Weights of a small transformer language model.
Architecture: no biases in attention or MLP, tied embeddings.
Training: a variant of Muon for these matrices, 106M tokens, 6440 steps.
Each number is 128 + 32 x the weight over its row's rms, rounded and kept within 0 to 255. Layers, rows and columns count from 0. Numbers have three digits each. The size before them is the row's rms in percent of the matrix's.

# layer 3 MLP up, 256x64, rms 0.283, rows 42-148, columns 0-63
099:096080177119104138140117178145146126143143128121153171132162142124079167165163160098114080101150075173155137101128129136093102136172096157143115155107108112125039174146141160087100116076204173
083:099102114213143101186132158143127114152151111168129143112128100161096132158148141078168107107097119144147110133154127063145148080148077123112174153127075134086210179094101154144148181115143168
077:182173108121147116119120173163121126123168102145167154170140139135146189137086108208074149168113181130137169160134154122106152089194108156100118169167147118101069170072149117125122140173131156
078:124160181168143129132132131128128101121133199115080099148139129107091109096121135139155225167156101147142130141126139197065089099182118203131096119100138124122154128096152136190107088143079116
085:062147148171141145128112144107214086143097095077064098084093129133116100197117133092092139117152128130174140075140155184093113164079153119117124122112109146175120130122155128115074107143173105
124:174110132185129092098115160144211164107129082126150125143062109137098144144149192104126118090122181088109140124145092131100108169117099124153149139086151168171149156168170142110135168205159160
094:118125181123133064155097127116091130169137122172104117132055154091082156132174201150147113089151127118111086141102155145176093042130136116108099107142105097139111150076117161140102054150138131
092:183132098126146153086071154130079099113134087085156129083143125076172079162182105111081113084137156152170160092146136096136133111115113103113187140103170107181124111067142155140163121150182161
113:134101140051144134107152120158106112139156083110076104123095169151108097117171139184118096144085077099145098145107094155081129099084146115118118095098070082146040130105089170165108125141147091
086:090130118122094167137187123126188082142063185135171100103122061171095122150163136132142176157111128127151157149122133099163131177147160143120094143107063082137141151153131178148108166054114115
098:196149175122116128091089106067080132137207149164148074103150120120175087106091148111154173130115099129176176151167120135086153139130080139074181135109114133123121156093110126094098100080132113
101:140075183115130165171170101123063135150149143138108139159109148146147099110155154138152098090100122088138149125133184118164087141084092101092179141168145158181098096176097128105114174059068120
124:155154087138174176120101105178136200142153138149140171168153151144135114113148161191162144144101123106158154108127118160103105172145131086104106158124074158120110234128076144092081149119164131
103:129086168107201118140189135117091147101070110136160103112144125084072141093144144148132134154137197126127113122141127162133128153152114159176114156165099183144158109121162069068115169082097188
108:118109124151167191122193115142143111114132154215107099154165110120193109079122133090131141105076146121153153106119102147087124095167054154127111120174146163139143116089117213134140124089098138
113:176164115128069101127062140121108135123189121119137156069093075091152083121161087172129104134137177148091162065169160140161124098142105154073180150146110136096127096140096139117065133142144112
110:168146161176108165160169122149171137086179099107062118124109146110118123161169141173145134129160126079114135054159077125152151085080104211129135182146138116122118184128099102120111092130155150
116:089131170055121106154120184123157131083132133170068114141108119131164139175189120088141099167113113080105088141104098134153136082108140104130156135121158113123122165196135076101189105081152076
094:122120138104193144138139096103102087116135132154071083109158078114165122058133167067141082100114126136088146174140118063155170125115171159094146140093156154080133131114084125092062160142148100
092:114125115116129147121137175193102122091183117107137125049147070139135130116115084070117159182143159187165106128129079086123141116151094120143170122143176060147138087089129129098134069092134093
115:159141127087148086108138109081062131101123120132193097059125071107082127095131109110107089097179123197134082137120155181121090130145131132081140095128152139100103062106128094142136094091131080
100:168134083150156156135138148115194148161111137116206164155143125118184122140066113174113145101116204055116143110145059119122113139127101130102142108095189067111187133114146115134136118136154141
085:153134111152127125155121153152101103099122136148175147154154133099180100152122137177083159110125115176191134151133148108151090063180165100114127123093112190142103105079164151142199067197111106
078:122150148192087137123143103210126159170189161095162120082170127148105073088137090121118151147172111104132149176088118113055167101121132113140107112159112137079091121182138086137135142148136078
077:148125119099053129183152170139179124165162118145133107116078145146130121072115109149148097161079066148161165110127160077133166121088122115105099125125136167047075127085140129082186158131122131
070:152117084135133138131149149126119145164084050087202206126168122185167157078067152162124117092133134132152145144127102131105104157107125151145154120160180147147094165115113175058109154123127156
103:055149097100114104072164080115125125155150122111122153124146130115107175121156142095085132096191169118126156118120121131149154111182130082160085082145123056137132067125108199145076164088115095
079:089124137159169128157158180135121153122148144172127089074147149188106162090170144122153183147144152136076131116107180166142104171096145114103145150159112182085152104118118194163198161137151173
078:075082117182173127133149094161134175182104158113119156129106125135163080158131096132122124124129163171153129207167135107128093115136111169091119173104125153122084120062172189095181159141125087
081:099163122135086157148117141145082157083147138106140096160143093137119126123144147180134141090138135131122087127045129125117087161147183079119110097056138140168073080172110112091075047142104133
077:154080109159100173148168110164119131131147185143167162163132115177104157139141130122084127130144106100136122116102097159053128117149135165126149127140100098196099143235131148131121124132043086
100:175121185118081143154122098180096116147129108191114100106076098125120135124130188194132109090084097112130134152155135121097127112115184087149186179103192139172119123102195141132181123121132142
088:141170165139161144175119157124112143104072162082090060164147094131125067149127091111144142120090139176083122115150139156179120085136157148095162106040086103145120097071139129080100142147133146
075:103145092092139137149113162141154188182170143082148165145136098166084189087128124127170115124139170125106127150166187189052139110117117148130160095170174159115135110138112109090136160075140077
101:062154147083138138148155114107107140144128161187100123121129134084144154164183143098113105136149126136114120120192187141145164084136091178107090086121111188098149112169177103180170183082157110
100:141145134105133150099150116170079099145142082134117087060128103054141129177170145175079087120171104120161123059178093104121070142076135069126166136165127132145120141135149128101097131131155080
097:100118092086121056061145121147096111047159131156130092099127140121122137089128075156119154148072090111130122153138086185110134182111090152136149219123154129104153100120124137079174110123136140
110:128120062126144159147193070186094175143173093143105126121158133120164109148111162120121137149145124150172130112138153089104146071120075089135125088158157105147100154140115220121140163171183167
112:122119161134163130122191191166131053127138125140090144137160126184129151154147073160154091086116104158141183127105084083111105123137142132145084086145108126082140130081149136101034123126079137
092:089136183165103176173103198089117082140088115056141151135189152135136170122176106121150117110171117174152105119129137120092097161208124157150155140093123099115126139121173143151145123195112130
094:104121131148113163139135142175156107169112123099156203168108158123132138195185130160157126101159122146130113122151139175134090111086184109112104060136144164124148129111100129129120170072236119
112:106097066116108131137113190087108160065137139117129111140133086060139123176072111140114138107110189142109114110104129118096162076122124114134156113146159070136148119158130109093220165117114196
085:074163185102140135088089131086139085158131157116113137113148148145152145139205159162164135150155133115121105129093150082179158128142121116143169123134099130121130098139157112119224150061147044
085:125170073131069141120133143164162117164122116063165149069120157100093164102107094119060118050141075137086127130174160141108130111156149124157093106106118095145184162121116139149135143169160070
105:137136098110223127147123140128055148164136170092164117135106056148123123117129122143090178124097130098112192144094144089183092136118154112072117098153136082136089148114093132139065158088152136
117:106096122124146090118129160116109100091180135177145103094155124017145082158120115133098141150144195164147092110093112128158150156173091100120119140084189101158128133115118151138124196136168178
077:070127108086096146151097153138130170167166117084126124124128118188177186060117144113128087114128103141116158130149165104123040158120105129127132102123117125118108112114132133127173059156075042
095:148125168090113142079148140191118140198091133093111131107092118110117154143136108193154109077123076124069156154119160160162195103134209139123121108141123117142102179127194115117071115120139139
093:156111097085125154155145091163078092145184132102106122124111076090190157074133141133129161137136100138147192129107170132132076206141179113094142133092165124108137114117118182206162142111107131
095:159080164175165110137202122122096097117113147132103145131181143099169082092165135122080131112135151200154132134105117163181090104116141113069119173135081164117112174076149123151149138131140201
104:114093180131174125156160060121106128146156097174113099140157144058208131088148173112119076164142089118161139101109122097118142110136067117132170162148148172146152139146195163153174144136132149
080:079120135162139085127127181170148126095107090097121135128115132178134115102119121161144132129152146110208093097115075152117120121108187055067159140091191194157085123125125126085140093151091155
074:157128139135108082145090148082127049141158106147128110138100120140096164060099114102188157124145074115163130027176116171113140117187124132136163103098154095132147136163105101158075146119112126
077:153159108085082139169098145164154150133124147104178088164168170150120128133177083180097136122107165118129206102128203136136135109124181163113147154183142092083131140157193112120164141156095120
081:092151165126083145135160149098161126119099134103045166138073119130073119165147190162085151116158106211124140150124137172158102130127095182151094182090136154163138101095133119168128133174151113
119:098138143168121141105109104083177175156178093058133169125122181108124138135138125127095110186162152126139073112161073127099137157133093122127140143167052085160166104128099139096163069132128187
096:113101141099093157195130156166116214144076153134165157130051171173145134160201117138132138072118138130147134137107104143203129178154146113114112101129160113153127098118107096126160121099163088
103:122116107140176074119137136152096071078128116146166135117147063121127118100132163040164153106116121143056125150147053120212115178109112122081122135145150135089160114105143102124127162172119140
101:097096145120114098142143169120151137154102122109209154142116125071096132070099133118160178106155102163127145117088108161150124173099156071167140090162115113157111097084221169149101097179122137
110:104116157106174089106140167117080095111105113077110136108100140125164130112122059138065076122169126119131129144122132166139125163117105167103118126163134147044097051163130118095075178185094118
124:150094174054076139132086099100161067136148106068127192184127124110199094140101114096118162142158168130108142157122160110146171098148110130127146089147140154159120075082111158130124159157152085
099:100081117097172074129139197129131137093108124176102095108113111201118113118072155089122139181090135144168149157134166164095146106168112085096139080067150156117132121137103160097140175144066112
096:098093062095084126130107118123142094152129183175123135172142128107154146096130121182112182133083192092163175166095156167188149125152100118117098121135125087075113128142069186134125137162103166
094:129132073130171111178108158116131109113131138102133149087183082155106148072074080129116138092151128118117086122156120137151107115118092146105101198189105154152200048141159145146145102083169129
118:118104136108130162110067096065125137125049160128167097134111035120135154104139138069131060124119164176141099148120099119108116104138120106103125128086137108053117095086100094106073128132105123
083:133168107120129126148107207104143096110068191152112113140153190129122143094114119138160116177158138139133169161124134039164073150122148138124064170151099110126077136109111184070121143147109119
093:130086140067076113143144081164116168186167156172130176131171111080122111097165095079116093138120107113126136132105161163128158082118123140166156113101131141108047076164137141127113213144125116
089:109142108082130082147188085157139088115187134150189131100131084147166154136117105147107101132164109173069110150149111098145120189069112101133053153071106148115138131143199140120114169117120135
121:109167128146184101159131184126130173122103113142108114103166173185051090143128095133175121121138155133187121112176098141169114110161072118109089152167085155189135149084117111077113131098094155
073:189101146144111164112159132132176065125141156099130118088168128167126139111113117044097159131180140092101120145093201159106173148108171122101124127125160109087091158134117189105128150137180187
076:152100104113135133162130150142087127165122131116182177151166163159186124092158187184152120109125083128088113108117092129137082104110129109202142126153095109116146167175121082175195186114132172
107:204158101127098176193179124173101154163145115100106108102140151140111082138104164130154089167155150155127162059165161105117159097115150070102154071096143113151118145134133168057111131121128099
117:110126164145210173129164097102155136124102100075105119112162116088155108121111156094105094140171131189111067132133115111093217105129051136116159138153102141137135124090163181120119078132128093
084:159153096114119174111127121177108103092124085141124110123120100181065105217104158169146152160089160136133096150120077081150123159090076171139129169122161078142153170136163169135127117159073145
093:123116096084094093114184089163105114126128154155128174121030100112075123122110115122104119088124175147139135161117127118159110088137139121086153097088140132075135167209158082097139175092177120
121:138123089107100134174093072173166108116119192108124125103199095126147107147102137108106107100085129151155206070149125132159120126103131129094153045130155120117098151124118108104089092086135200
109:208076110087169182107101119130160155086147125111120187106116127121101138131115100174174153138172152157126177123108102143062182137155156143131118131152097097162127172080074104114072099144153156
091:164090128097066177139132184135173070152138100128138109202157126101131151157144117160122184171085125196123111091137198151152136102127127165098123117108126113085162147169144110161131199145139141
110:146127144139204082144103180130089165124083126170129104134170130119168113140089112062115081072127107137058116126161151103088150164112106188089113171130154161173127120139117122107067164165119147
092:142133088077130129066170132099116027120118093129162120136108122102119123096111151121192100131136100155086100116131121110145090174077115124072108105119148146070135197073149118156062144122143135
120:144134157107171100108155121160102094137134142171109155175107111045141079096169108141132158071075091085118087122131114071128134156098150155124100126180146165183071122129172134190114152100124161
076:132162141129145129140159121128117108125139117177140183093135122090106153198148162188188107168142142121115089217100119127116132127131049160166124137157131182165121119183176188161131112114096143
097:109144171136103131094112150132177128113165114121139203087120113136137071149092139103118110067071094124201148143126070081156060118087074127121125115143139149090064120097113090108115113106170114
102:107128090160140159160107082119122119155164102117146165100209099138083080120110051146119137066134201148160107142118148118145058158118132110096112120189127117094149163144134169129121122176171163
125:078106103087179078107116132102151191167100091105154127157107164108073103132120161120147178176186102184117133088156178204092164125133096108099126099130157146117114070104096131113127098144132131
112:133149111139204152117150088130147125156140104136142166151174131116175157166181148109113136058098157140178130075082179096177101122140090124109084090176109129088068132124134083140093148089171132
095:138097168084173152167101157100089092158095137152083114153097100137167130100153103169134089083107175103104127201143115110144144093132157143142102056146164096110102132133152172101085177148058131
114:108145077123102150123083178154159115155105139086068166190126135145129086135134082117149091141140161133088111092139161096048178124131096176143125145141128125099116116167152157126080162203186133
103:112157177128113105125101109118120118099173133144099137104152104126122117146116082040155163140117132235144150166140123136094140126105080102161149176103078078155145130058123165101103084101099162
093:129128106091160136162168052121163077134135135157159138134124114195080167133167068159133067121145115152103095096136148153145163121137152168075138110093060140101137116115145135109054104123133067
105:172155117131076131143159173143114144192167115157143152116112147104068091134111126137099145098126085117202091091155123140161056094062118144102164141138126136185148089113133158155149075151079160
076:162146166113148102158178131087127098180107089184108142104156109163128133122110100187143160133129123158130118117035130108169118106213150105157192167132159102102167164149099125131140118101132189
082:134173168111090151140172156151135132177078137044148135120124100112173111133152111094182154169166092092154165135136169119115084081139120043144089110137137150157143146127138101129154117041130117
103:112120110157129130161086150103174133132106147167138156187160078104157121111093135164128130116126128081122131146141128068153093087060110135081071112152137149094098172144166091192052135142193116
103:105152076106096142149112135183131177178153082116072122143122151115111096147092089145135132118103168154129131106076159153179144083125089141101140092142126089169108181193121124157157044173120164
121:078097111124192124145140105097143150092125089168180145148216093124154067140158095137115131135126099152154109095113072183119092154098118126107087117119119085104119206110108084099125146083148163
084:127155127127107138119110087138135160163093173149144169173125100165148149124124186160123182081137083100090152111137136104176157117151132180165136142073111114166081169159148037157070094144154098
078:119159123102165129122125130123134130133150117159151075083156094167103123169166122130060138147137180150126178139056125087122118205144099126168182194181140103140162081180104170142113147138131157
075:128123077150120085141070179141094074157167110131173136180157131140170115097116149141117135156090181122174112082113064120064120108156130090063191104120105153103168131116150128127115104171131167
087:116154049171147160131109143170093116069104112087146104122172103160170135167102116118146137123176131139036139157139135120106181160084098165132114132130100149116146088192166078115084143144154098
088:171137120166100129175138141198122119106188181107128135194121129193153127108095126164175161105105101131069117180103128110123186099088091133164151146102141113145131167061135183125150094115149129
107:119109069130176123111135149184079092162128121176091142186176104142130126188103130173136168128122103098077157119067102178072101202142138096127130139106169136113117147104073167123139128134160137
125:149186101131113100171140161126119103118104165120170130097179138166139089141143036123150133162181159190148163081105126143143111109157106121091089093133122105132105088102072192092071103150117133
080:141141156153099144156156140129151178146147175070127123175152174095096078147172165165151167146115111124153080092126071126157117094086149131101122120098095173118131130215125101080176081113087149
115:136150090118115142089079120100142095083150136120129141070109132174146130096110097143080048100078125123152171178141135118114143181091094095121121122050102132140117123182138109060140194143142095
090:144171104145101166140104144122153104163109119138118137111121115116073117158104108131152139144186156177122102128118196093166128149153123125090183140104213122123109055162089169073112076137190093
083:138138146134154144150170111123109076153104158142165186093177078127180141106153086102095154153160144098119143130052161161121091113146194109128130091136103147177140047197141144157107139128137161
# layer 3 MLP down (transposed), 256x64, rms 0.135, rows 42-148, columns 0-63
120:092070093108158102129067149127099145098145109149126150101187177173186168116087142166168123145150110106121145087097100113177156143135100151126057156126155130166149068074150120184144100107103142
082:231128136105161091071098104140088177102113135129170108124104142107106126079185084147083136132149156116095105114147158214116188169133108155110108114157136089130115085117076148130128124137134164
078:167151129088130093088171140076106162155131079193139078109096127148145111143131157095197126064097118097148090165160117139159118175139096186070082136138104157152156086151093087155146143142120121
080:174129133120131105041109144137112158052100114149104099140093198122127133145144111129125080115083157132117131110141178169153169153128087128124091158123174104168085179141149123115046138139175173
088:125132133117135141142105109151019106095174148176155113102109113130158144136106153109139137157047141087128141106159126110139105157100127088132154185130136177130172044097154137170110192132102094
106:101140144098114164151160068141064103122165165107081171135156148109150124184120087141146128169126095174148105100148186126145205109113127155131165153147098095114119125074107101172083084065140105
093:107092137172158098111127105095080129120125179137135128105150130140117119100120165167131118088134160077135075159140153130144163134124144196152066158052137132054107173163095077096168153180090133
110:122108088134122151068092092111083128116121139160110113138158089111107142172150132109103066148126131165168133077189174094074180131134143125145173201124101182160177120130068165138099128134137080
089:135226115117129171187129207105102112092105114153160089096123131090092163141118128122104117120100152140164163178126069128164084097099157184089159126125104105097123130117144108102141161162126065
088:191104170104114157105102114114134151113157165119097124149034153120120134165132103128121099192052098100116132169130141143137199165088165156093146183156120082094127146140072115125104119116115169
087:137083078154083131071148148182117163100140085102141147164106112116114146170077120051126154187097161093134103082136103200169170107111167117153111131146136122110182149134151109119070113140150153
095:098132077148148118118128115195077184136115121095149098123101164097127151089112079114118134172147107139147104172144114165206181168073140143160113107093086099081147126134123147168074090135144187
144:139100068112115066124111156105139098132106130088114113058152160150146136146190119116154119098133134206148145190135123138114058152170141121073184096097130093138102156113202137123142176132114123
085:141152104129103157077103128171206067163122143130122107146099183091169128134125129143112114139119082069168154133060154078156160074124147102150147095154131094131105162125139140149087131128216107
094:154153098129055094124124142110110143148137106057191122074118090197111100143094129113160101146136128123082110155151162134128144141061164149148163143069161138102131150183171097100155133123181081
116:072122151149147111089086140105064132130165098115100130145151173140151147161102104091115123185078120075197160113108138088145114166131128111187109088122202151103159149192132149106081155099114123
124:078103117165218178135078191091083060125142119080145150102145123091113115103153177172099101146155122096200128084086121089133161120135111143096136161122155089137134111129151159131159134127143152
110:122123131126080131137100161191165114126142104148137131115155148103144099137141114170115080118119109173152102130152129108151155049101193157081148154155194167114098159107136057146042119076107115
093:159126125127076073117138100082165126130146094116163135167111188124098103166109094202127161130123154116127079070116196157140094189147119166198096118122090124143083125116103103118173089116128162
089:143046107149131096117135077087078130187189108097102145130112107114184086125105135164169133092104160093126124136135166149127136189089091093152124149168110179112091135144142097188097142181149130
110:110126119172105153140102152165207080145111125086069129170143178107158132127122147134164127158092132080113150170108091081074141098078115100208103138118087087169125152153131136084115162156106156
089:162145141070123119131130121143036085104140157112145102121173138136112177146148054065123134123110109114139099121139095151163164152106116121100139115153057145166209148128135182195103127113142107
076:125098125089131100045076104156103194090103150130142140163120122140098152139143116098131084151097149117122094080146107147147203152164150119120112198171110166154191149134088123098104081110143172
097:168073103164126092099136151100018180115116161129177100145148149106122167139091101131088125161102137133154071125140189125176196174163102122088093141114127136162115120153095132138090117123135127
085:183090142112144095106127140081098193110143105114169057155122143122123192105127120106126132144139136106137074193159109128161186148096146149129077161175115126132190113103090129072075086129147151
082:171094167104115127158163052071083180089098168144149083162123177140137143139129093116120092113075170144165073115149176166176150130123137157108111094114138137088161091112102116137124131093198126
094:148110099148124110121078145146170178112132121121120110184130143118130106100090122122056143121057129104072109169144114214167169176064142167122139143160142102130143174099121075132142076138173125
089:156072101095146113092091141149074165092133108131158174141163183085161139147118128125104118109058129135147085128156124152171163139142098123164096205134113110166130087095124106139060116107141206
081:147087123130153075101149131101053190118128128127083047183140140119155152138125120071155087165105131096145068151136146132208166144136166135146084141180122137162137108113091137132113089137168142
078:161089140168131122080151135135092147077143108148116094209125155170126196128095122121123072098068153088112079171104164126185189157121153101119096119130102155127133146158152099155119090068138131
085:145104138161151149065139097122081158095141188120136075163114119130153153131145133098149116083082177106106057133152145149196170114121132083088169166178095137102148114158045094116131130125148140
100:075168091156133117099116181110132163150090161112158134128177123152169130201109107087098176141181130157149119139121138119148153116121145146107056115153050085070134104145098117123052128167122117
087:155158134119103089092144078131113177088123143153132064112163118127118121120121091174143087128071147164086116116156173138153189168152114069061174153107053085123134164120152155127132152165155148
085:158049131145144118128199150071066144110178152141139051144148142120141161114118112138114111156089113113139094194170144169167130119107121121171064160129124078147144116105129131087105068144153138
101:191087103118121128120108132138151174106164146167148146148144178137117128136128126125166180139074182122120109133119073120074130157131163146132114151143142082151118154078050101113033084089111176
105:116135083154073107138156136128053083145157083133123031090145155127118128178066147140076119145113148212199174093155129144119118097130154142154127127134152117116174147107095158128133133133124132
087:113141105153117166201159119101154165189148141134106187148142115122167126176108132110116085095137140169141174075126183081107090070130091098085128061178115126112128121130124101171072120165129108
110:155189131080119136112097158098185164081108132157178092096139119165193109158145091143127165075098141130106126073144145216152110116100169139148133143143116153117127109082123066141080137085104115
101:087097140134105145104159080118176149114116157114108089189070127067122122125127176167098154170166115163131093080078149104124163134145108101145142155068176096152135126153114159142179073148182088
117:103051105091142076116075152107062140113136144168189132114180201128160160162097125074140145181135066133124124121103110132143144131132130151096086147165127171151180084120128129130143132098096168
087:155109114146081178165153091122075183091096129141115091182086131100113123108097119134127113120094171050141119135170150151165208125139161130155170164130177130074136110151092093088129095135164103
093:127158130125146197120107065174140096158108125121134189126125152175111110129092135096111047097143057162150163117153149111135118147148212176089104126134120156101107112103104113186081104132154106
100:162082152233132129165123193084105106145131113092136107117140065135123127165052149198067132122115118088122130162103135126192148076103152123124124151117118145153094169091136137126141136134119105
088:137125194138139116088158124077122163073083123120163128177121187092166130121161085095152124108096133146144139073173145126158167119152116116144123126187071174110114075075073144108105183120142160
101:129116126119152124109189081108093157117131149154169046189178076128127123131170101123120173119088137188144138115156121201135086124118133082106171111099100092114114122147178120086118123075183128
092:168179136139107153098139150126093155123149165132085119186121117158119114136098038108133077162060153155151091109140158065141127140110173168157130088176088080131156108142130143139093061110156140
090:153102111140124087036135144157080155096139129141133074173144155089143146108182144160138120139062138103075105123152136092185176108164089146121089161149151115155113138121103163100058134148174157
080:059151121140116131116054089094114159108181170132136109065144149151134104148024170120140144183124131155169112106156166148134131072109109135112158131141100163142190092153123104162140140106110100
097:149158139140068086087117189168091156173084149123134114134141143160131124110152136146112110112126115150134130117107139139131128128032102148126156079146073136200067104144055139096156135170165178
086:191136099136144095054151134176068216097138137161133107165099197123120147132138116152130087155119137119101104135148118153135158136098166126160098161142097142081098108074088147104138064085129157
096:165185079107098149111199165107102169135125189128135157127112161138080111132113080154113068078160160167133105160179161120137145077126164119170072090117108076152105134114063135116118133130146117
077:148130131094132098075142093095064150140114124150094102180142152113147180131119059107135085141121148125094147118164160136162213167167155139108056135152068082119132144156096142153147087097168133
084:172104129143133083083134135169068188093106150143097091166128155148146153090106075143126090113074113108147117154158127184208185111104158175146095140148131098101141111079135107151103107112145184
089:140100154100114081095083114103080160134113097119128085199077140148115113173101138088135151145129120083207102177154160162174145143151137175137153182139113151074158084164101099143090091107117131
074:156061086141152122084145103126065111084166176154146125172090117104139128115170119135159113170073174128118099140146128156117125124168115104122095104153080121141178124088079178194105074153173150
088:123177130117096108203126134147086079113124137167097139129132132108109075111176127217144182092132125066120146103102200153134147132126181111099138141102150141139056177126136095099086104114133116
082:156106180134143168110185092131105175144072139113150084115100129134153137116104162138086084141096127137122091165078182136131199117100152106104085110140170124192146187092101075096131100109173111
099:122123087147149098149151140110092144154127151118098129130144211163163114154106084102140093126148151124130142111082085118198077123144147082142142080174098149110222060141107136162166100085127120
100:141165168164105142119126193115137094082121148171162122116112067109150146068142120165125062115079112100080127169102171149127109134182135112099136119122135092167084195178171135078153155133104105
081:152150126130084161180082086141183130105109131175150129167123119097061127109113183152167143160147125193144129117147143123084101108101066095110127099072092132172124195083108146147117152079163118
140:098136155088092097127162184138146107108144136140153118152154115159121125177150053115132119098150130166106082147128065144149127114168107117165131177127106201103087088160132087199090156060100112
094:145140126179121164115131117126126121151179101082142155130138137021148135107178111169133109086191120115082104068126115070123104151138173149125155197180099087115161099108151106129117113086153127
090:108159160169124162121139108117119089150146155090095095053047091150107118153108119128133092112164092168085163096198080148150136170121140178132172120137119153159176140151107088149111074144152095
097:125120134063024141108162103134138123124166116174086118147109088077136093156143101108183096169100142151185154135133139141139198096109183100128164109162143075135110133161138116169094092134151112
107:100150075107144142147117147196143087149164107136093154068111146120108121143195089157099211132170073077147137118114148171097113097106109130124134127138101112187093110123142169118207115095112125
089:150092147158136159069160125110083141163072168111167134120099163096115114138154153109067070141114085095093155134173136141133127069188094127074138095154113139131167118116130200129146194149109161
090:138101129126135138024058083155115141132089124111111115139169127117113137121140081116134107142145112151156123090130120110136194123123132118166114166180141155094214085086123208169106107140161151
093:138121181161087093075169135160109201147138126070127124147115118106145112231121138112118072144128110129116145088088129110146188123120110103139173063093132145067152120131112151137162120176102156
135:160147116144085156136121120134155138120140177127090097175142127098133129126136094084091154217106168138055141145128148208160095130087130088097142088093124042093133142107122166169130172139126128
084:170106116098145105044161119086067151120179106135156085157119122159130113127116062121136129128082183124153100161130164133188169159158153127110067142183058118117125121165091114142135111123112170
081:176122152111117086087150150094025137070143175164169078114070131119129195183135098122117145150074130097110106126151120120152167144157137123108153136130116141163119126107118158078094169105147178
116:060099101136188066110167144066162133134160114156113122148174113119100135144101174122125146121095172155135132117151075120144116142080069138190111160098091093093172123112186147179111136101173112
131:137129139174106137132138193132133158122138092064051109133101130150079144109169190119103109113179145138173166167183152132060145101131156133105111083118153073063115080115140156117115151153119104
080:151120137067128080058124065114076156152123133144165125161095074127136132142135129121187132181113119143151064146138120144136184217125099151136109123159143114108071151152103121153090076147163147
084:143119177178174098064163118118155070159102126085143099089136104136089156119120132099117143160090120132212087199128120090091119108106154097160153096088106139129198174139107148128101166148116135
116:082093150131194131143084161156115106112103118079174125105128162118110107086091097121160150124135097209167110142118088079121123093100122090094128127153083145167129118102135166189181175190145161
126:138134115118085126104126126137107088132176133158123112169102169198182103117117086207106128124125204146126076180147141088122112124064113117128123127062160129105098125146151104074131197132107156
090:229110145059115131112105111137091163116110152095115112170104116145144147153171099095196125077096102124123149174143074143154184208118112136129096134158120140140113096121119133092076113116172138
089:115157048086068148121199067132100115125162098172127128112084074141101121115118126184151189107098142124188136120140141124179160127111138101152104098153132091137162168107116115152185115125173098
094:178132175129086113114139107118103177077134144032093088173092207116138123187125112162141133136107121124137100193130176102147113102144111149146176113163136106154142067116072125126141131101110151
125:133141154116112186074114068141110136130142188068098138120117116144143088121183078135119124114116115160108060156120106073151198198129170172159153069147151130118136146122140122113136076091143157
083:121109139137118130087143153117183191112052165158153119133139184120109166141136106039113086138095129069206092101142127162179143101139144099100100162154134117137170100119089134132136166117123080
083:169112063062119126144142115116042167133109117124102085132127127119109139140062111121145164200137162146080090145174185120141197090128186120118075138149149083164141113133139135147109144141142122
092:153119092121090142086085115118111161114091137202155138112116179092131079128101122068157111095143188130111122099082183143129200128099128126134141147136172146107171137091134178122142089125203080
153:116141128136138162125151116159135076208027175115176113133140100111102188149135164134124105147112074123118108135057086145124113150172138101156121118104130103173116198085125106130098113143170102
128:144120178088165134165161124105150138092074130084101152099150131165103158146164085095078089113186134164150098115179171116089145120100094169123155165131123143115141032148158112060132148111115135
104:147156127183088128109068104147176134062061165114138049130155137199085108107110165141106107145174121132176101146165131132169100073122086141095139134088155152150114148160146133163119143096130106
114:134139183110115139207095079104136189139091162188124130162117140147168118113152117168126122126091141129155121106081119099125154131048133138064182128042143129168102106124132117116078105163142141
084:134065077168105107071143096155156172122135125092118114145055064164154090164118116133142083170113125128126123097124190083118117164124139124172152104062121170162157123132149119164195133150120161
092:106108177153150122074132063134133140103143132127144119135172201150113063139074112104118108117075159079154100074103123118185190111109172200151156129162134152157121106099116130141086111117130172
109:094145103094135125084098142145172126102119149093069101153152129197135132074188089101182115140120137115132172130131165093117194102159167118173093144133154168092126160122067174093075152098116125
084:158089105108136119143116112132055204107122090118104103145126135152170159106091071097151087140082137126155101142135126154172146119094099156146115151185185110107172058136130150145048149169146148
082:195121075121155121072180123101119141111138136120185083174102154097180078147072067120161082151063152111112110134145131148172164159160117143116081180141142123106131096127122104163076127142143135
093:066124157120124168131141199117073103122143100217080117118122122090115112153114085128149149119094145186128162150167051082126119163162141139098168147138112131149147114090070138102175144109167108
113:089119081106143093078080151193135102125128114126174105182130089164149076179161097124178073189089083170130171138156128136101134168104142091149140116133107158102129107063113151157156140125137163
124:170186145113213137160144128110141118126097112065126148166126157122131031145124125127133168093147117130157011133135150111108150082102116124184106140107139130130173120143116132142104108118078143
089:129130143103156150144159115155115072082180117141098127153088155095123142125134106126131059184127122200098126161165087213085130145151116114118149107179114111104127061123081161159086137124102181
081:168088122121164089097131096155095131129155160119144144173117112083100148119124131154133065164098123157139017141191153154165172084107086130091079119156116115152160106126130102175116096165131170
093:197120140099141143062099105147126165114128156127165083161101156128070157168165144142130094175078139200112066145142122100161158105084093155121119148105124117136106081120100075155121149102129196
090:161136132110146132152191112071110192136123098158061123164148097137112101162145105112143114111158135148207047085098164165131122141153151085079108151144147128110080153131069127169106148159100104
088:139149161117100084117219136117133082108179041155134087128143117137168156168108144107124079134137124145142135089097154149127103163151091063135119075116146141073131167146178144075161121149111163
117:137147087115022190103150117150158161119124108167104127084149151127121156119123163098071086129147163145131153171121159165150187121121149124111125089203131102129140164109144082133114077074110091
123:109141125114096104142162106157118098127053176127190134124127113080063120090149150138128097125162141119161157102128063116140232156130192120111170164122077124110092175111095134153123122141159114
087:155087123146119083074093097129101160079104180067137142111180103156139174152137175143136109124085120100115109138184101150212154074138156118156092126141158152127123168113124132145104097062128181
103:148146158145135129147153159146128152174091111103127121188129058063093103132150200119146188144179108126109089103079136116159105069165172145140123110177120102111102145075113162152108094107070134
103:129043159156127175107122109120120145109131141158120110150166170103140223112145173138065097194112127114078127139174126118082075174119080098130134185124121143096122132137127152136111068107136107
083:131069127139101100047094125144096195095122173109111120149096170142130140122100165133116081206039118092116097132147162107158176145097157129148101126164121131161178143125099177132139105105148139